Each number is 128 + 24 x the weight over the matrix's rms, rounded and kept within 0 to 255. Layers, rows and columns count from 0. Numbers have three digits each.

# layer 5 attention output (transposed), 256x256, rms 0.21, rows 85-127, columns 0-127
157100113095165142127133174094082126101080135106097154077143069089076119136101121136140175123080149155164124137115127115140147163148103130142148092106101136106104125157128120131137103084117142151150128129116135156157188115119130103151113164170147111168101079142174101137113116099154152059128110158076115160110155126122146119114121095159127110115138070164109131117067141137116150139127
117097117170148140150128112142101123108149157144108126174104118117099143099133117118086118155127131108097085113126088150173076139164130121140126119078140128113124099174129111147105138098124125124155144123103117116153127139127105148143157124143104140129139122092136110154135145120167135143103171097128160103125166166142151118124079212139107117094129125109153115088117115111162095149148
079134140131169135156101122152110111080083140142120146116148107114092125102173172105100135089127092134107141149145153141115161163145096102125117169134145131076149087142105139097136120142117113144102138147106162127136176116136103130148151142140157179136128133129139116144126120154133126136128134172113142113148132217080136162104142126131143110148122163124103117163165116085138157040137
114137126110129150075153126145155109118174134131100123119144141130133147105165113132111137124119162090111097110140122147171165123120178143147150182095158087154112136126142135146115115116133106117120133130159174100101123134149078154110106091136088142185120126112116109163138152116163176127164132117133124109141105126165116123134096103117144147134108145147159137144144135130121102148184
076137155127159125157134105147139142139153138131085099141139122126104073125149135113130119154163154165176110156119126085104127142156121163112141154112119087129127134106139149129131156107155102133119141084108118159156164116132159134156108131177147105113132128165128140090139156107115161112110158165131131142140146140124152173098120122166140148113154123138151106079144164174139148106151
118114127151117085105118165118160118122123178128110136118127134144131142133112162127145122127123140118147169129108088148124123159130100132165155116114145146082100104144125131149135134134134155149126121092144102136124109133146109125135103113118096150172156147141125130144079112151138129082130132166112131106147126111125163153111093115128118161091152105110115114082116127122108141101099
165118117106135116092094110151109150147127112161093152126144102100112155154135123150140126128118108147153092123102151137173124145080100125144129145114106142125112141146153114139091088137134131119152105135128138144119121116121175148080107116132151128161174098127165151124099114089107143130133173121115142110168088120111122113111126088134110136123151130143171156134137138170132151165135
099128152128152105166137128141160129140113118129122113100149093089116134112137131077133144108117126152157065103133161088122112126170088144107169129107108117110111130089127110087099098108138149127133130137140130125143139153136142135118096127148127138121176153133129149161112121134120120144126075123115177070132084148155144102197102153136121154124166131155115155117092141102163122168110
085128140145166133135157118120137139143136130137159113111129160114103154099162140136113138168090161104107106101127107116118161164114148155126090083175138085118116093114138160159170160136112157089170098120162126122146135149086130119130128189099125081065115133146128165118103111129118114150154148147170118141153083117121096137124117139131172157121131192164130139178145139128096180149122
109119145155126145142115104147112142135174106118156129137099078104107133182118120137106123108116102140125102111151126135072166121120137145134097160118119152105109107116149161121126164107143112133123104146124154144132127165145114119100133103139100093124115087156157136163141137122108112125108116096116088136155108135166120123168112147111158099103157140126153093107135150108082137120098
157084129133154154114154148135152073096151140139114140093132113113168073165118130147115130066144152122132143128118140127082108117166118144146153134122119123140118107172156161154111138135078090118079134118134103116118136163123197148129128131097136125166136118086123152137139133119120116139129127101137137147182122150162102120153098162164098118118107161109107113138152064145154143097104
114113140121116099124140108142119100125137106189125178140101165116115144094135131148097102136123107139126145131159115140097104145132101117110161138143109139124162119115138129146152143121119092123152124124116120068120146108149107110107131100129111152134117109164103135143135141107100100130118144109153090159127113114095117140134130137112140130142125121164083165127131154164096144134127
146096169117145134128109143101143131109165115122129115160134146113169123147124128137146163089122146115097143119105110133120118150112108111121133126139126093118131132137144129125098137118110070154080131082114104158121118144137160163147151152091121095106163146140097158138116145128159107164124121124122067124097148144160149116123128089099140134146088119134166115146130152146108131118108
115137151165141111115142116096128102130133136129134139140098155127124134111124122138113110134106125097117141105162165148188100141127127128128119158157151134131111139137122167116111092106127112153110142165127084150160112162160098111119121178130140133133130140131133129098140125102145156133181147132148165113166107126106117080119139119112115119120102118154120150074124131147111140144130
146146152096104099153126125089170150170139124078154140107110137130132094117134085157140108148126145137137151144071117137096116133136123154129140099148138143153124140138172133147155124148158149153166143117152128108127098173147149109159162127123126146120135148130121127110113124161138152138097138144137126104094180080128107095114130094140113151146104126116155129123113161134124125117075
125123116159124146105138100132139133105092143096127132134136166127145149147155114115162186108168180151114098143122141096122141112115207107142102146110129120135107153156128106141144131114157145112160111127145146110146136130088078142098172158131125159160135148077142140144125095137071170150155093151079160065107098120114092141167098131140139127119158124143142145153155085126071116151121
170191099125115142125152149086117135121128096117092161086130130149094152140146132146095159181100115096131112121119093125143108149122149151116145107121149092091137111116111146151130117136145163070135150133139109103172173160099081111122108147148114126147130152118087110140111125110124158115129165136089140124164120112133113108136166120090150112116152130156140119124068097142140109141138
128117076094108137137144118132141106100159125101161056106103089084101088147159141073102072102138144139165125121111166115132129159110173104108093141101148131122107124116122117108187110115099087108139135190091127123149122099126103127156139120089158152103155164092152182134150111080114098095146183164124051128153135123150124138133117095168158125139122123092142117156142127094150137139154
160149116102141085163106172150128124153158126105132153131154064113125101170097127137111139128137164111131141110152153143136128079160164096103176147082121130113130151160146194114104132137087111074128107172130145134110104123146164119165098109115083155125194150160091140093122138157142099101173123103100105084154141126178134179158183129120074106152130096146134123147157109137139112153077
129127155124142135131168153155117153088124111128152126091124112174134142143117140145147121126101066099127117156170147134103090115129148113129115124118091134132104131146123099170117136090124159098140136103123105142119137150124158100128138098149129123145157114127109122138127145094064133117145161156151140106125083135169134135130138115124155130115118076093118109111125137129159105123130
120131138119140106123167106120100113136124105126144159129151160110150121135146108158124130083151107176117134157136182162132113093127154094124119160084066130131091123115145152094106154099127144142118131133139123104135140169125122094079108129122110113130145130121156135093128144128082137152097150142128137123098143116124151153139103148120158134107158142174131105096149092127139130153112
146106138129098112163077123128139114121106161142121115116109134165086107128123161113159131107123143103143155140094155102130163127128109139131123097105109085129131057094177150157164094115183143120140099155069134121134139136090125082120141127107130098150125121123139148134141131133129124103149125134110110129154106103133134108137102177149085136158090110142173155104146129154146157177139
133141096139123104110115088126147113147119153104114079173163151128102177101156161102135127162106118116127128118165146115141166096140168074124127139103107115156125091150121138137179138138133164150138110118108141113126100126099114135123145121087136143115182103105133178139080136098099155127145139137148112106150147152117124149128129126119116113165105146126134087145135095130117098157124
107122129126154145147133111134073119151128112108207102142145083119151117155095095145141144126078128081133121110088094134144124128103129121080123150159146116126160112104137115141169132145118123147116080125123142114141121132160132160128159139129108130119126110139121132105139118181135111134119126109132083150160169152118144165165165137104145131113134148141138175145128108138127111150153
106129129138122117168150101126112076140108084142121089123130120134125148173096126137132090145126137158165132123123106121090099151119099135147121135152139156099162098119095141146101160115127154127135123115128135103138127113075098115173108137146152113086170161125178130105137117103148136130157108098142130166174139137127164160087132095140108148142125134126126140125115168147105123099084
122122119102110124120130063139080163056099151166136181123139170129097131110032140143131100078119134130102119098164142121139090117137127072157112122096106108136129090134124131163128125139123128098126110139115134109126119120126099190166190141114107103159121154111110182120148118069126129115142146064109105109154082068159127126111103113094094125162123126143126129129113134130099101142119
135110149120122141133132166159145117137114112162127140142121153142128099092155141140113117160129187160124103111139138133137154102130164147076143174157126119150132157143102117125148103145133123122120142169138145124106115114125153146127141088105112128086161164119092135155186132102152165144140116100117101137104100128156134130176132120157111147152118122086151173124120139129122158157143
136173150152110164113134082096133146119105126144093128125166138097156087142122128123088097140130178127150101098147136137133126139108152134096067143161155117149155128149142155119184166154110168056116120132145109116119138151140106162155125139174097129079113123175118159107145128129137148133143163153144136102159102122131106126142140140156177165144094137139136088142090103122128134112115
169108127100119124095133164142130113118183106068120158134150124149141149135099112130149146131102135150134094126094113139070137162115129115141180150150149104101093115129122136108145117117101134123137107173146114141163116130114119115139071149144129163095159174128132128144118161115093140126151111125112132158121136089088120119121146186116151136129129112124094109146085073167148142076134
147121124121115151128119129080111133081086122153147132148153159160120157133133130119128081127160131103159129124083141127117127115137104156106114132151116118140155162109113128108112097089138144092135110143129120132168127124143163125159136188136150150162107124154126098146104120177109151117122143150106114094133136130163116141120141119148165128130132157128126136156140112116140103151094
146084153104159126141133136147136148107152141119086109172113086125076171157107083130117128098094118124110180129146116133163075136105065138121118088149117160117112130108135138132123093155096100109124126127119128141083152117081079165085077083147128140128110122163089109107142109122156139141154124140127108099104142118108126127082125103141138182153148124129175120155150094068134168157091
138113126113121134106117128144114156114133115113146113121148114092109115132138135148124136082111168103140169117140129139154137112128122115134133153123123100179105149167130109062133111168111144112148118104111070134137155087153127126176101111067115155110175163120104135138144108102103153117137127106113123106139106079171104183187080110143151156116158151134148127078124121123134160115154
179135117112149118154132090110137132124132105154131145151124138119142117118141103069135125129140124163160150153123104138118101127153094113136143079138132144134126108117121098140074133162148152106152131178142141126163164157162067112108108126139134140129105148112098138165135133113090125130129137138123108121152173145151113115140157169148140142114108124142166104129113104129081176160137
137137163129098133138114131128141102098132122138151159107125147099156115129141064135137081081137127101129099189138140178150110098123115186160151127114115182133148147089126125096101107125128150142155126116068119130124110106134133114085117131091134144134161115125139145133107128131116091079117140160131122128134060174108150143176139127179095077129125109129098141084131131117106127135071
127126150127142128138120115155159129136100164143113092119113157110165119125094123118112130157166105108118117140129111121135122148154139106128111138115094126138088127156141130137182105092141124115154127108122087111080115114154108115140112105115097104098135108106118090111110117123133163090110137143110170148128110172143171149161112115114143171054156098130146109122127109108118136143169
123135158133168117124162116119124165150090165169146113118144110128123119122162136125135164092097085123108087123157116146111125113129105128134122138135150116061144129177102178146083122141116129100135110138145145132145082088106097125141123113124165144101092144110151103145139162166186138159119100119122143141141128116139117146127107148159148107152132151094114119113102152107125114148129
145136133117140111148158115120155101125145091153116161063213164092147110105116158127129097100139125130118114131140106095141124106164196136149173126171114153103140149151138137140122130141151145121137145145126115116156152172087161061113106136143180126133113137123124143136135096099100127121105111166146148120171103137117136099141109116117107134085139122114102086166131112126169152129122
093121115091120132141138113144124158123110096146095136134134169107124072132103097115141126086134121102118105133124136151084116140096129153111116135142130074151137136104144143150134122159103112120074143180136104126159131141148175142166138121105138097134147164135147132155138150131147105122103106142154147131112128140127142121140156144129129152161132123130130136112152142144130078128099
111123106112130111116137137144109098137160096129179105157103159078145090136143146166134135143100122128136143151152122110177138114130157110112103174124165153143146108097103163119105130147088166131144087147134142167117134123111123113132114167109139154127119128104144162145147139129113118141138118105169140109150113117145120120160098149091121098160143206135119121140167096119125130197135
134091109127130149155130102108089186163125083075136111133144160127174116147120148157131115101121104126163095120104175101113150099108138132105106119132121110137072136080123118077116129139121090137152160132126142105101105137148120128123131087168121143115182137106111081121129109151130121144157108074113138115119129150103130118127120118104136120122138116122086121143135160150143113150132
168151124113109121127161137121120152159145162132132165132138135099145101091159131129150148134116127167124123196156174129118106174167133128136131131095149119124131152093144107156169131141110153132144167117080128106142141150142168145151146123155094132161151130148106118136121130117129150142117107153178084116132152123133130124094144100135149122099077126145138134125138139140104147119125
166092160156143134146145150097121090123138110112136105097149142109112131131120094128159121186150125115137136117118101161136136138121144146119128129151108100171132126126149154090165104119132123161138093179125135119129114149133071099114099098117110143121129156140143146078122118133109159163129138115137119096130187102147141146123131138117158102123134162122138136143132134158079134118121
120120130110123133153118119118129059146126139138129133128145096131159141124154167125111159093160141130098088102116134160140093099132117123125111196104135092119118118114127114107134121140129131140104106110102121116165131143144121126143146137135128084084135118153092121138154110190150131137100137112098104140159137128084159067154102096103117112149165102124176158093133164100088142106108
# layer 5 attention value, 256x256, rms 0.117, rows 86-127, columns 0-127
130167129127135145128131133118143147144138112100106146113125100110165125138128123119128147114128122189138155128138127117106162151125144167131111115125124130131115131116126128104110123109145149087113120125132119132094109132122152117122132124124134121118120127125128120115113133100106126104109131131142129122137126127118153147155092108118137125122131154128148154170112108131106157104132
150128161129138160121150122120123159136123144112104116129080151111110137143107148117108090150150154109118127120102093189143110157133133115137121142096115125133104131104122156152133144142138118113107132151118086118147135142133148109101126119171122122127143146150110138115177122080133146156130124116132169138132152083145101115131107122129120112118129133109118126154105123134124104159145
127148123119114109146152123108125153118128154100143137128104125098124102126125134139104133115086090141175140167121127126098104151123140108123125084118123167109126139135131115143113166100145157135114103126133127133122131154146133118116182124123129108141123149119150117119123155122120108121135122125097091143127143118142087111120131152149159131114143093129117120107114102131139121123071
164119119122122129136148098153126119121120105159132124117166118119126157126144095119135113153138118111116127143099113136129140119119130122141152137137167166109117097115120114148119114072122128098164104168134142138139120131143104155101114117129099133130128076119132106164110137118140125137070120109125150129129174135106144105135132098104136096144129118109104120100132142118115152140121
126115115125142167117110102113116112154153100133132138127149125110116118140162111162125155175120117156136100147118138123133114121110099122106109097127134113142121139112151127140102124132126115113136142156141153101149157150138134153120137108137152140141079113125121133109133131107098155109092135108128116142139165139139111122146141131112119135116114146120139126161130136156099134156151
113122132131106134153116133123125117119126145142154146151125130140135139145135117127136104137100093087110127140131099120115119132117115139103116127141119118117151133119093146124145113091135137151103153130115142138138135133168107115144130122130130102127105142151104120160146123147142090132124090148140110109123148109102138154092173118127142114123128122116106117128125144113120119135102
154111098123119121121116106126089125116148130112128105162114126133138115125118137145121116159113116094116106158096139121143098118125114167114139095110117143102135121130149138145121147139103101133108138119113153158117145115108126122145134169124095116153136083151107122132115149105123164137135185138128110151156143141111102119099143133145131125136141131140077112165106126127100112081128
154132140142101118111102163152120107123144130121152081192098152138131127128129090146115146110150103170111154182136093120108089121130077099111113152113132138124132098129120092128086146094167111123120148166109122135145137112161127128138118090100117152123143161131124124148126102116123158125148129081081149119091161132117141115164117105124125121098154098115143109128122138147149123121131
126140105124114125119142101154129110126132110153118104101115139147117100126137118134130138133105144125149097113117120098139103131163115140103135106153132098148101120120133121144144129131136139116104164126127088110097158121123116141143163150104135137153113125167174082154127152150128113126172124134146128122137132127131123128098145126144096137134128137145149130140125149134135135115126
164167110124076146173119134134107171141161098125126103117123110129142129134167102150169108119150083133150108140147129142137164118160120117120131142132142115150106133110122153135154100143123118125166130131126119119124121128145125105117118116165107148110145136126131111116136153118118152145147124178097121129096137113110085130113144132125108168110147172133121141155100151123132158118134
121112125120178143106154165159141137134123114157158122148142121123128133127106162104129122094157139123132121132117148127124133134143139149114101174139163125114101151143108134145144114125142136122125134122159117113097123098104133153110120105114158136146114132105116088086118129117151140149138117151123152117106113110126168138160126121164125140123129148138147101092156141129149093131130
118145099132098143100140122149108118162157106150153152108149103115124135096163160112096157132159108157093096165118120123099141147122126138096121099150117143157105111100116126102160117121135131138146122144127146099150102136136092105115131134146134150159132116138145102135145100120128136112165124148108167116157153095105153103128133144116125136093123144159152136121141088125128147113130
133132140121137108137135135140129148114096165132111156111152109146100129137118143132120146138153092151107132140124123127085128107121130124141120127137119146126136122137140081181122097131142112105079118098131116139138136109121159122118127108126134097124119127127096145153127148135149130128115130108116105132098136146144128113112128114110139133112171126122169110141141113132163117109152
092092146130144151096112113160157087170152096123108119140160103119099155117146145135114141116136120099103085127141121139103140138147133097100100142120101134153139145184094107136121102140140119115130133146095145149138136069149110161130119127141139121111136125147105098106118101108125115141075138111126118128102095132127124139121138110104109119100132114113157157143152144134142146120163
132112135146154146135133158123135152154129150130136131134117104121155093141127119164129101120058113129137131130135150099127127165105100117100149076142140139127156099125162084116099159125144146125122114104109129161120160110138124106119121137144098105106110149173174158129148153105160119120131119111133083131129126131139099152120128124158155106121150099116097135124122086137143136143116
115108133106102145127136129144100172113130127109157120156106092132129154153129141152102117110125132104097155125150156081115113117123092140156137150103144158120149112138157143103141157112128106155102074110135149162142156130134110145136119115119105129101096128142141163130142110116110095135115146141156138112097115118123145116103102131171102141113070111120083157151147138129121121121109
095130159116157130101142126128124134148118117160089120146136168134145137089145146158115112100146122107095128146151125104108130082141095148142171128144112159135155113162153104137087126120114166124104110112146162125154108119136115125146114139129079092116127118125115127100105196153159123161137100068136138104100121133141132119104117089101134112116124100142127134109114109160139143146082
142116112161091123154115128070130126112141123129130181113113132135131125118130126147123146117127093134099092158146120126156145120116119123129190119145087146143133117072136083157096084104105153165128129118126101145142147141129118151098141147131158104117123089112156103152148115143122125164095159158147147126142147108131127114116156119106142103079153156151125132135133134128134105140147
129130107110112121154111098144134130132152152154106134136122151128109157148101137113131154177110142141124141122121105120136158107126103102108151144125155137178145130137109140102135149128123114141127122105166104116137141139115141141126142111120148126125134121127150147134121153149124122115105080132122115128126136104115105093145121098135114107138134126136160140159161141124109139141139
094126107118127131112139194165127105141101119132127117139105118158111157130100142097146123148104121125156120104104145135142136146118138135140123113178150132122128140150147118121142131154106151137122163135148122141098131105150160116102131149100127173133110128116118110119123126119176098116145103149147136158151123126138133133098137116156127099124130143122137136153074115144133123140125
138129155111160156135174149134140134130107134116119117114170149079160162132144087143138129135123119121098131095164127103151119138137167115146131131147121120134114130156113086122113180129154093099112146105110141130129115123179099142117136146157118140124135156134117132100099126134123091158127124127103101120123116152112127144122172115133159131163174120107136147124135116094105145092102
100120123120111159119139149141124143092132169154131123173101144159131106101139104167150123118155100121108107144124096117127137139121122113123200113163093135153106119166117104146111156116099124115120122138089138171112161151136098149096117123129124142093153131139157123131103160155127119167136106125132101132163150135138073146160122136134160134139133113117108144107148092147108106128125
135116087131124098117144133138162136091141127158112154115111143135115108136145138097104117113151123139122109109132110139125099150115132124136108157121170139077067127111121155091106123139146133132139147139114088135122124126126137114137121124140183111132111133144114118117134125115114138118133128133118164173108112103107129126135117140127074130147119123114144113152124159147089113104119
123109117130114149121084095158118164140141139126112130114116117146145104102147098123103155142122161115142125105116127142147142118125119140137113159098177099105070143145139129161147095128161118120114156161091127141111151115131156140142142118105120116146105122102136116151137132128123145129090106092117143140144122128118151126173131121151163104121180122104131094098152090107122126160140
123128146114121141110133158113185117161167128125112133141127167140156144157159108135103162119125120090172126119160087149136150121114122126120120119122117131092122144124149142096135125128118133122131115109144135089120134176160135092103124138113132143133145127157140135137102131126169109133139080175127104137127169137130120071136125100150171137106108126144128116108113128120138120106145
155107127117177132152168119112092135120116113142148150121144109101137167125133140153132132099125097139129167146110145130128146159145115162119131130110150142086076135121166094103145125137127141146104093100143093140126124096100133088121085141159174115132129100120115094101112177142141122120149138128142098143149149143128140111133135100139140127131106140130115119141148153108149144106140
154085110114160127140107134167122122102121107140127122132122115162130156128129151120102170072145079137116107140122144119133132118136095100163128129131149139089121117137132132133101157091161116142143086110106159127135124116130145139107135117132138130128120128111123115123137147109133148124127111127108109139133135089139130136122123142108098128090104118112117115125152145119161146119142
130141119130113124114117122101127150117120134124101112161120110136146088091157120134144122132141109101153138098133181147133126116125141130134107087131141145151181095163132153157100134111113136147118108077141122095128170118112106139136143139120101106127090142090130108130141153098120149115123134142117143142101097104134137157129141128179098120120080118148118141132140112075094115122117
093156127142145099127127110167156124174162140108089151147102137130145103124134174111098146094127093108118124117145132146143147142093136119099152141135140115132129126148127108103145137106154120120104126132142143157103112111123123135088101104183116095145126148110143134104123095120131111142093132135169140112138147127119134177143146122126128127127143121106123115116138146132112118132139
135114129156121145106128149109118111116120141164147149135120106127121141123107128127092164093120138152126111109087102114138140119117147142096111148074135117092139135103103135138094138141168171159157113158128117122119150140166133133133142144126171145115117089090129136155132145126116115135129119090120126115186129119136135083118119132096069128144131164135121098134101166134117076107126
139115109170143118159098141096141117105137172150130143144131107120138123134129132150149138132140088112142107118125145102127154100137102134137140105131109162095134104128173143123119123134125108101135128125113136127095114137137117127137111121127113128118117112161133125127167155139118128130147119096175104129137135121134129073089159124161136122112140121134117067114130139083134117140124
084093139162117125140153148132139145138156137139139121144131125136126140131123121126101129120120130127118130117155140137117137151136124126126109119098122101111122118158138123096160096129127144125115088111110119143125111127073167120146149190147099163132165163123137106106136128112140092107113135134131128137113130139100118147084088083110123111128117105115102131119141119136116098123121
115143107098095165123147124110128127159154153166101140118132131124151120116135139152149170159102157142130127129148067133110129160108108117124110132149096115200110131142096123132159127141141117109145142107142124157173095126108136116148080115104141159108091120162101109128114141111133150127103124146134118101147133130123108145139149142109144125132195122162159134122114153165120127165149
163129091138169137149151138153115157120122123176128138104125122087119152144126123131120126120106117167143179139111135132153136146091130157166126132142152114106135134092147124139091161155161141119144150145122152130136139150121147133122117158135167127125098121147123149115146142138124137111144104100113113138161165144124107098145138151113132084172157168096143137126133140117094129158138
152131077162098113155145132135121072116145094107131138155135119118117138138132129108133103147149126120141091143132125115114098096124164133100121153157150132156118135073123117120146111123142133104086151116138112123143134137137152115096099128132128144123145127138100130169137123135110140102107137118153167121140110135140123127128129122100124155134095112148107133118144112142115114115104
109129131130109138154095122162116133139127127124149082158080121147110136144145121141159119153141113101134162169154134116115136104134068130118146137123108121138123132153144142127143134118104097136106137115150142159149115104114107160082134153127087174106164131136120119098118154149137107120120137112118141130120171163117100168130153114124153122123141120105084131124102156145116113153126
136120124149102131127121155122151131130176106123118107100167119134111119142146122118114144156125149155136099143145131128140084098131145149141104133117137157148111150133129100122132121107146129141130134066123125097152134102133120134104143108130110136130109116109137101079142115149151141142125149147110143141121104127095130124122142141133145127130123143157102166134111122135153142142156
096142112118106112150127099134150153105142154139116116133123128158114152147108142132152120065143122145129146113114123117094135100157138150108172106148131129134104116130146113133142109133143114142142183118133136104119108106164123109086150129121119113120152150149098107123102137118127109126148128149146120143120122156150102092137116107114108117086125104104146120137104121152142117108148
107149116096102075135111124164130121122165130141105112105124131108121101119118117118159122135132130125105109109087153131125129139117130140127139139132106136111181138142153072147134135101155138093112103154085156149105144134122121120109142154081131122155156116154146151152137154098129141149099133139152131138142140110141129136077116140136078116127116138144143132116138124115136145120140
104100147158110163131111141134113118114146097194132088141149145124090178125121143152142108118150127104181127123120151124120125097148115122142127135111163149116095157134145141106116123090126111156108144154139116125168147107168128144153081117124158114130111116116115158117126139146138153124118146145092118124140119134126123097132130109119105095098137133139075150139143123147136149147121
137141115124132123111099137163165144117100148129143148125108148160107120104135146107117137077118139127125130090137132124110124136109109117170111133132141141104120123136149109167109157129113168151114113124104111151132171095105125121116140141126097100118101113101151103136147127130136134124088152109087128152129115151112109151111129112126121120145166148111122101112142120114142128139125
109121123126116128106114152130113153107150126153142114137137106111108135129151130133124113141107119108138127165119136125118124141141122124115119116149120133105131129115160134147149128109130112119126161101147132125147115153136130105127174119143114090127141124123113129133126106173095113106097143105160153113120134139150148132104174151119131099164121160132078120159117132134156098163129
# layer 5 attention query, 256x256, rms 0.132, rows 128-139, columns 0-127
138129181157139100141142143143107125122116084143119112123182131104111128161130136112107148162102117121152168142144178123124145129133157143148126125110109118129154118091130143142176166145123109132144089090127129111170165117139090156178116150165155106142144095105134113151095081153151118108161089118171136146121169132117110135140163111119130106137160105175107120110187041136132129139142
170074098174161117139122126081105137138101120145111088132137132157107179128098124125135191162082096132128088140136159130182096093152123107170140161157132140114082099092183156171156087144085090103153096088106127145181161099142145096139145139151147161086098058108126149160115089201215133123137096151058158126143173103144082113120135143125143131164100132198139126115117114117125109149129
152110148140117143109105153139148137126107137134158129130121113091081110165143123146131153154168103163133060108128079126115133138182133128092109118149165107168124083170167086098132137120147149161129143141089154096132156132141128144099093112139100142159156123133088186126146119117139148107115107119142086115115130147142115140114180171124096128131123125112144130118139085131114108156101
133154138138128110131145127141140162134136097145181113157114127109149123120163102135144145091101135134103131183110112112153115115174115107141140120103158133136148130110135154122112110113119108125081099109078123130153114165167137131116125121124119140148140112126113148174092111134133142141144096090171134073158144147092125132095134124129106088129115149161171174125128131111135150126097
112140138102110147139140116129137134119157122138171146123154120126090114149096087124145182136119085121145153130118103106139106166130144130119105081132147118142153142140145085151091066111115115129173097130161133136122133133170096151102154114129119123146156114115100090113076156138116118148123144120100145109131102161138110108127141098139095108193059123156122164103110094107120115117145
121160075079163105179131117151141124119154125123147121126064120125122152156125125105134109081162161128132128108130141136134109134085174156132127158127161180131116146113150151146169116141139164100060148168103124117111085135111106173145151146125151104156143160127126098098168129128113176134072116053146120168092122172103163126156128152102144151111165126104163096145166109145140161181129
114095155120144109147164122118109103124123126134148153098131143137109143152099109127155127153121133131166150080151110158138154154119138111113132119122124160122112097150135136127121118133161118075116133117147164108110105117114113150119108130153103127131171116137105140130111116164122124105133166121111129099129127133125126130127154128113135111133091140145164162112086116142135093117118
112116134147139126140117123154122136107141109151144113119096112137141106136134101134092142127110137140125116131112119115114112142106132135183119165134130108118139162137111110143136147145118130128148110131089085150111124114147132109158098136126092142109133119099133118136134099100131145166122151129131111142107147162166137114134111153105108131101151087132110114126144117133134159141121
167128139112149108094141080096139162139107100167127124133096138151122147146133165123143122117115156148164151145171134141151085147147121148152145085137136169102133140145125136140155150167106155144139152135150117169119107158140156117145135134145150120088123124109129127158092122130122130127166115119119079120118128114124123144147153122105107096146145138108131124098115120090175130121120
112102119145098156161114122145143123089160158130145120113111107116153100113164136141152110147143097135145136121112101115132116146144133128137147117175135110100165168132115112169148120147117119148134117129091117116090103104142109122154138130144119163150108110094143122149114134126113132162156121144136090135116114120134119121121120156138097142126136130124144120136109104144130139128138
124142100117096157109117141153109111133142140153126154095110134154137155171132079147133150171101150098098118131125127143130115105107146144130110122083115104131119118151119184133130131099156167147129110152132116138093088124123120142110093152109117098120142098114105112116131131111111117147136118141144167109124123126139087142146146143118145118124141111106137123159112169125130139108156
106154084138131132125118067133138169151117091110123102160149095138137126122124134132105127105170166134140111125164160119114120117138111103094154134132133152116109152101143131124112121166077158115086151125111163161108114142142144150149170143101169127153120123115166139123131109141126141134127110111146155122133106139159106124104148131135130138119113179148124117122115136135107165140115
# layer 5 attention key, 256x256, rms 0.13, rows 128-139, columns 0-127
117095117120148114112144160109129091137100137138100123093123144138125156121115138129134107116120119137126120138135117117120137110125144134139136109128133113133129109131126142124115144157127116128129143099131151110126111149156121121096119147151142167106091119130137136145145135156160137132140146127102163149128122099109118126123140141108130112118132115119162134130146096131115132106102
132124125153117128144126103150124136120156109119096116113124083142127092145142137102134107103141161152148162126137157116149129139176116179151120094166112115118122156110119132115153127139133152119106148144128116102132158129139149131087141124130121117121163104099153127147146133109136086153149140118170154139127127155160153133127149139132099119116097135122107139147107115128108113188126
127153137117141118182154161125101102113121114113135138125126139216106134101130099125115131122128152113115141103137133125137121139115138117105129145145111113122109127128144109161108112134109098121148078105125102139140139121132156144119172144123116146090175119086148101118139118166084128114144117162119130122139104128093130101148112098140111118125111140151126101118145130131126153130121
115131130131122129113130149136124128127157118149161157099143073166085107099105120113145130122132135173107145137130140151106099132142129120140128122146129150133132104113108151134158121135085164120147107121188133087143158121061111134126178107094148113121144113108142127118119185143133136146130144130107121158118111162144125136140135098130103156110145154094118110114115114114143134140168
133150121126148131116121119144127155103128135086108131136137140127137129114142133134087124154131123159121110107102138114148157130151117134124105157087124105115125165139134124121116126098105152112143142130112115133141110129144142144145139108137124118125132130144115121118125117093152121110110122106143120151122127140150148135118096143132134144102130129145128117134132116121158162147137
144122131127148127150116127142138124110137104126156108121135105120127198133127124146153161096141131119148119137112107111117128120116120124128100115127147152120091117115105110131126110164162119136110140126115122173123092113115110116134135132141129116107151124137132105126129088125103110147122143147142128152113136106106149156087136156099118125160167138153132148140106140103149133118129
140147083116103118127124135125112110100170124117142149136143119115129133095136139133095126139141128116133084140133103068116142132131145136159124139116107099151126164135112129112130139118100090130124119127112105117105097153121138136154129112124126123143127110117144092131140145117150150133122132152129109118123127128137133124131100093139111134105155145113123148134140146131141141156138
113135177106143126156167118103109105156105094120143112147118153165114150140123126103170122140132130154102150112097127131125141114122120139147121114138098139154127138150149149109109134147152108160153110110164110132107136114149093128112124143129116148126122149127148149117114160141136152120120148157115144142125159133100094133154146109134102142168099142122161120146127112157102109107125
131142125118140100169094149139142141119160104097171118123134094157114099111118102117143106109090150125113142137143129102121130155154145099125150137131165124145116102128124138119160110109095148154105138110145111078111118107139105152160146117116108142131152133136116153109158149154109101113127126138093106115150138124091112125112149136091091153105142096123124144118123137114119121134133
151140146107159117128151107108136152137131147123145112154142127121141134113134160121119137097111106126131136124101111144135158112126124160177132121123139120125120142118104132144143151128138121124160137124153131123140143145108103130128113125124114146112127124132114163125120082122139121129121118142148128142103138106139116126113123140112111126138125111142121169133117118136106098157103
131146136137146132138123138122128115121116136096105146112145114153143138135101115137114115105157143122131093116152150128104116164080104112118130173158134143160137156153138103108099139134095111128132100121099097132120172139151176122144146101110131103126106122114143127116110145132116150144115133157088116121138150126134162086125115130124126149135108126124123073145094149104119131141123
116090128119133120126140112125155104116120138083171072120149153121106145122152127134103098187147105129144135122161139095147096166159165170137128147135131130105158105139090099115118111131156121138131115115124112102129136120108110109112099111149148165120143121117168157112121169129118183091125143110152109092098125157133124118136116098134141107120110084136094136128120117151150113116121